config.yaml
n_layer: 12
n_head: 5
n_kv_head: 1
d_mlp: 1728
activation: "swiglu"
bias: "none"
init_std_o: 0.0
init_std_up: 0.0202
init_std_down: 0.0
lr: 0.00081
lr_head: 0.00546
warmup_steps: 259
batch_tokens: [131072, 262144, 524288, 1048576]
train_tokens: 1573000000
Each number is 128 + 24 x the weight over the matrix's rms, rounded and kept within 0 to 255. Layers, rows and columns count from 0. Numbers have three digits each.

# layer 9 MLP up, 1728x640, rms 0.0414, rows 1639-1727, columns 512-575
145143142121116168134124109146165160134084131143136146127138075133120095127155152140158090146119111132129118142141144127108122159163119119130130105127145115114084138131140122096125138104133135
141150144128106134089106164145108142117125113151134110092139143113134121150156105122125094117149116079162112128120104153109107116145158104140155103121093119136119127168171120117120120126151102
127185128123154137105132122145129120137135092134141126126095089155125150107135101124132141103107144114215119120145088111140165101147148135089142126142143129095139153157143127107128103125153142
133123155136151138128138118112142116109122150102119146121091159116084121190168094158091125128177143103128100141136120169147130138086121127155139088096127074177104109121120151140127102113139103
136121124119129162114099145145137162162125133144088139137161127155133113119118123122154144111135107136102101127101134152154145141148117122134136085099130188084093098118114141116166166148103113
160108154132151120144113145135147149133118108130135090117064162130119123097102081148128099151156132054139149124133125136122124125106143157123113141182129139134130125138111117117097114095130113
112129111104145116080090145062128141097147108132107146167106131090131132173117196113176120171168180118157118143102153179133129143139139121114119133138149134125214167109129143079129145089140159
169122136150113095105130137068065151127141160161126162132115115103144142153145106110167136132082105086175096137096164068134118172112096146107144122143100153154063125113083130145096162140122126
152133137159118151166132090143153114164153151109091151137116145100132119149091140118107113110150137130136104162168143145148092090181110131123167155104150168180120122156113081162123142136112101
134127128124141105131085113097118110161108119152153163156127150100133146129166128121140129099146121124104128198124118095152175126102084167112140136101141111060103079157138111095158125092153139
111063122076078158144113137122075119103128081141145108110135166186066107119109110092113095161145113104106084137168129124134175142106101139114066129091137131161103086128128127133148082127084131
133103174170160160119130158115149106170134173146150140150124145137165095106113164102118153135093144127127125131153120167150164124164140123114136127161173143117106120146136111133154114177144137
090071082156189123130169115155117137159151118116132126134150146163139117115124158110163126125121122101153111134116094094110118177136093107082132150163114087157108132100105142096112191097107115
142137133137179101146150139149150143101123177115141134122096138145135165141184146158177144113120124127175137148119114151117118102133125098168136126161157125118126149139113166129085159170126111
117116111126125094134197115110134114152091107097141139116109118145131082150120102102126121142100158104150110112157141162135114147096115136148136118078164162128157160176105158099119127106160140
139159151104130133129082142146146159104138139112077123141101095060081134155125131160152133150170128108144138119089124129107162138133130119121144122135139125123158133147135127113156117091124132
145107115111105112125096135102143104153103121148174094115124154152143140085177139094110084159099125121095152143145104138108177142167125057131137128076119132158123132122138133111178097135137090
122130137104121100136124136120132125098114101114174106116126127158121148118101126106140131128152124115097151173104096142131102130100140118120128171105125117104093097152121129137173143143141128
158101083157138111140100127112099102140131152144143136138110112126109117182108125187113173159114124155122099129137108116103118141110112198123126126114102132089127151152127149106123145120094128
133150109166117103128135151131090118164059091193159109119118167142133098108186107128137115117131146167100120065121161122155132120131117128107116118084101165163153092122142130084129125095153112
096148091145127118122102113108132152121145137145156126148110130139130137121130160106113143144131128133131102113138135091134108125109092107131123129146129111111168138126088121141153148133108116
137085162143157130110147129143102139128116117125133100135129144124163120114136100143133156150132136131119082144140126151089117147152140134106124133084141128119144179132134093150085099106117167
093114149161155144134144111081150138127149123121150139102118118101136131149139088109129184123136121137146149131131137143127123146138151109151129131158113170119131146116137142086156045126110131
154162108101167149127134138172091108139133153155139104125124139149169151141167112135172115130145172139104127063173153145155122133141161072109131144125148122127152104108109105150104108112155123
106089106115184108137155078140149142134124108156116140133092133115141144088102155100130133133137128108137155144120150142144172127096083132107162151116138105134152165131124159087125122115111097
168133113139123093123109143139141151157110109143127135103117169105121153147162137117140136145117124136109140159107126134108108134130104123118134069126115135082132108135113113123128139112096083
172178088107165143156106125111132117179080145132159134133134121167116135136065122081155124120127111097099148178100134164122157149168124145119116173138151123124164137124135135118150140089129126
167143171130085142145116077128128154120130134133146132112136174126110112157117081142096125165118142124109126113146157103080054125068113120142119115157115145140076146193136109146164143173149193
138116103136117141107096143148103134124115171095130116123153133118160104117103132167116158105121136123099096101100101165079108129173133099107143126146175130129107140101194134117106124106110134
127145111161199114152112122176134136128135161144132117127121101142148197115134119133136159127142139094176174129162115152136161142105151150142116180174161082116109162119111152148100134124158164
099140095154144126109119153133105101148151125142131143129131134106121125128145128119066108139108125131131086144137145108126154082136088139129148146098087101130114093105148128125117129116091134
117109139106079138132128135098081125148137154169120169123120151147138096120160155107124116182133098131092118144125155145091132122142148154106099106167121107167129070132090107155134198092105147
098136136090114135158135129111127115125128085154123120130140133119112135090087159115113113132142129146143128110137091137126099133139148126107084115111152145102133114115090153120122171111087106
088129139134137166120113154128135152090119106115132141139114130095143137146148154122130128116125123103165142118127100119155129117149148141110116141162125126155178136105142132123080117142137124
121105126159097132136108109110111132151118089130115153137158103128179114163151131170110140109155104131121122110169126102142100125122128101111151122142116113133132133091158123072122123129139115
112127118080117158115120109141113149166101159084127130141117154134153119145088144143159147123118129101155123120122120136133138109126136142132118148138169130122107145100139133104149103135108144
139115184159120110142106145124148152131071150151148115154098148146119142157158167182182132118110115154143166170100128110134138090150125106160170159140151125159127149113129134177100126155123140
152085101152114124124128134144135113175095092107106116177135183137078133151123133103120116151128138120086163155120079125150131120139119119136137141129130135086088119120141116136147130139130153
157139129179132067123125167149077106091130114123147110102119155138118113109148122145152108154125113147130129122120095114133151120142148111174109101077133159132135093156126152133116093148148138
134140144084147152151083144115123110084163144168118141124116120114140123112114134114144118145095114149104122133122123134126150149106158131131094116143137167180145116133146100146127111125098132
169160148121149104135124135113128129156106110123134141147138113129117119135132155091143143177140113087163154100099082141083129109175102112084129127113113176103147140135149135111160103117088109
129133178125103162114111133157132132092119106133102141085162143104177126103108153106144120103144140121157116114170114162083127143120129122147069134148128112141147128164094162083125133151140153
140129095142114139122124135157120134108128134118118157102098127114103133189174131101142146188126141142183182123097114160152137112096153150118116101144144142118119137160111145112074123108112125
180127140136147086096125125149144155115147107137123153121145106138100143115122131122154157133147119147121196117149068144103118146114159126104135128133140153149118115124075161151144090131147108
122126126144157117122103112135132182122107150144106088139128124168127133129116141109104116121133141131126142125153123131161113137115147130124151138134121095130147120118156104113130143147166140
120160110167142145135151100163143097145134132120119062122121179120103132134161113136136136135145131114158113087132153130136104092124116092119134149131160096156163090133128086123130090108110156
119150138170102118095113114134117130147117126097134138158084131123134102087110137153119123142137120109168126109119167141103148093198154114142148127127087086108153137155148119122120110125145159
077116125118156123100193140097129155155122135141101163114134136166151125123145139164109117129106168120136118116126148138092142128101104102131118119109144130102123127174120170106132081132137053
110130145145165139120087118148133145130119155110124172124099113108138123147094143151112127115121096138177117189132144131108123147129134139148110167149131102137173114126100106170088149099065098
131112110086110131105137122136104107122098125135125179107130140094110149149081161120126142075129079194078124125116112111111144111140123081115155123130089159177143114126145135122108198099109112
122172149124101131114109174173130119092079140136144133120105098073107127094121158138146107121130122160159142176135145123121135110112152210126138062169093154168074082119146117142127117134134115
132124145122113130152115125110131151101143139130130118096095110117161088156159118098155148171144147081146105094126128162139123153165116118140150143162130177143141146152138098098096120139155104
119143101132104164102101136037131213141121091087120120143158099102111130128108083110130107149115097122092108133134151092145139124135111102099162123114126135126118127151175119142143133145133126
155109178129124090077136114160109148165079112110121091142101141119099114092094144104119118114143107141190144139141104138154171138135165098152145145151101156123165142086116152119083123100130125
131199101160153100111107182178153063140120140116140131188140081100137111092121090108115127140161114128136129129127125129130111103105136109118123197134166162132130125139105134140127128169133092
137116125083131126120096117132147117176121132124157062125129162149124130109063129130155133112099151122126132125131141142116102138079133127121116141114109144123160174119190135102122095131133185
176151127146131102104104156126101137125133132109136083150164140149140122137129180140166072132134134081088127096077161136119162126072145132129117136093110118117155162133110168112111170120110143
106132116142161115120126150146095122176164111117104096139166153120124162104112118149098104131153122116114143120125156156101138130084124096173123117145126128126122096130110116121137123149118075
117177129150170121152131101125123109124115133118093119147112123129139157140134103121105109122134109074150147116132127167132143114140116160114132158140119159121148150144123138151133097135103171
156119125140112127121086104130139115143147128166117129134109157118123132110143126137157100120137125154139128130133132127158142154101146115150163086143143130118177129087090118147102093180153123
168120121151081160113148176103109097116135141127187108110072151130104103147143100096136114119113129120108122112200150139121118130093146129104145151154126104143086106169128130185121138149127172
102104121092168091132124138116146153141175092117115130132148144104114106103119142080087103118104117150138143130131113123123133136162080107141147140159143112106152155117106135124082125105147114
126160128117138079128109146143134161091152117129142142134155077143107133106140101138165152152117123116124097134106136133075144131094134110106136113174136128076135086183143123127171091103159107
118102182154158126132091146179139109153111164100180130130127116127165134136164139146128147115119145153120136134130114108145147140130131134135153144118126084119124188107129118122143127128149121
102161085104121174104151157140085130168089100158140094168124131124103132164142144144147146170121127128143152110142143128097125153178150137140110158137118142094175075130151083124143156109155135
114136091111110117141140092132151158097144161163157131153093111065152167163141114138084134115083118144122102127104136085149092140104110115147101115134127073090131067136131163166152168125138101
137137115143113125157088099132057139152091178140129136141117080144113144118135102146122156140119112127131120120184145059089110116177121135116122058151108156108136116124160140126132130164121118
151140125146118105142073087145141126131106130155094097157137122174128159150077146093100146111165133125150151124161111111139105127145118145127140127138108123140153148107141119112144120155108109
116132179095107089195123140096152106115143179096165134138122135152139130134131146095103139091106140156124079167160083119141162119123130116112110156115125123133131120135122138079123143123122142
127072150116144130121137135149111126092120116136118091146140144134114120164139167165162132129097107113048143107156175154099144176144112118106125165143095138074163154124124110109128135106143155
128109153101151152142092137097120081078130118162125087141122146165161143132091128154113153120122125143153118116092105122110140113146117084127118116140093165153131120075131133115125097137147168
084107119103128127113084103136168148150137129147137092120152132152093137160089120104142120183149110171146165120115120138085131161111131136136099084161141098129150130152161114147120131139179145
107101148098119116166101151124115115119163110112152132115121112114076145091120096127090110164136131142101158103135134116177175107132116115120155138141138179133142134073108120114124122141148120
128101115132122152154149141116153123097091125123169148180157156116167113140094111135127137107117133101095118163147114098126098148088129129109110151102131137131131186168110131103143131095166134
097101112135177134079081111148174142111131167147137153123130109165137119138124160143152165104146127137120122134130102092106157126088110114118113090131109143151150110133138154097100152146133151
074182157139105162138144101133128127136117107128117119139185083147159139087107083144159104143129153114122166097108140123119146142142093135118129124154193101106132139153132101154141131084107124
091121140094120146137174135144162090132116102161132156156149126103110104176158123099114134125161136141119099150143121126173106135131148165165116160131145138132148117119108108122108135162102079
124149108124179133145128164149122125128135144110119109122111097098130118150112157158136092116106151108131157125116145107125130135158123126126151155123125156119140082139138126112113128112116104
131157130113142102104092153162136122151124133073145088152120145085142118131158120126144113119093097131132148103113137182101093124158147130143136101088138127083143137116155143149164086144113126
127126116144165108121127122108135167110141103126174144153141147137142134118133178120120132087071090116142159145159068140136123096132125107114107129124142107176126126143114108122151139145131123
111129152137121096105122120146132137169145154129165098150105153120107147124178166097116157115124121162119131104118121112139119135163117148117133130131123142146110106152159129123145112138167153
100138124053144130150097102108149138143142132215124180104175096128121134141113112153119140125144139132153134116112118132069161159144112167099107162104179103132122063125109112128163124151112157
142143142110114146132134087158168123126109036128164130125172106120137133122123153108140112095130114120146116127104160160142147140105155142132102106058125109123126089143117108162099150112163116
121113181128150086150106152071179117114138101097140083145154169140140090144086144069151135133126113071082123121102151105128133145136126137112156124172105095154108140131132159105171105159159155
118133124166112130118105132161170127142118144119152127166103163081163121135147109141127134092102114136136129159129139112163132119153139109161168168123131105090091162109090133108136182105131106
110126151120131125142095121107131106141169140117177112115088172145171158156159134126117108130131142089151134119139118125137126104146093106105106125115166073093121127124154155124120120113169152
152156145147179099079090114122144128131100172129147155170153077113146128127127161116125144132118140122172142142133150124141128135144146129161123160143105101111136170119154156121090104125131088
131124144143124094117138122114126123133116094169089184147115139092130116101156147138104123146154109126140126151113113106133108084138127186123168085150133126103094113107133117164150154070111134
120127158109129103129127093116159150115159118093142151152109155157075120107124148174174099079163127138142100116124116170141115114132161113153106078154154130126103138133139138133128134132119132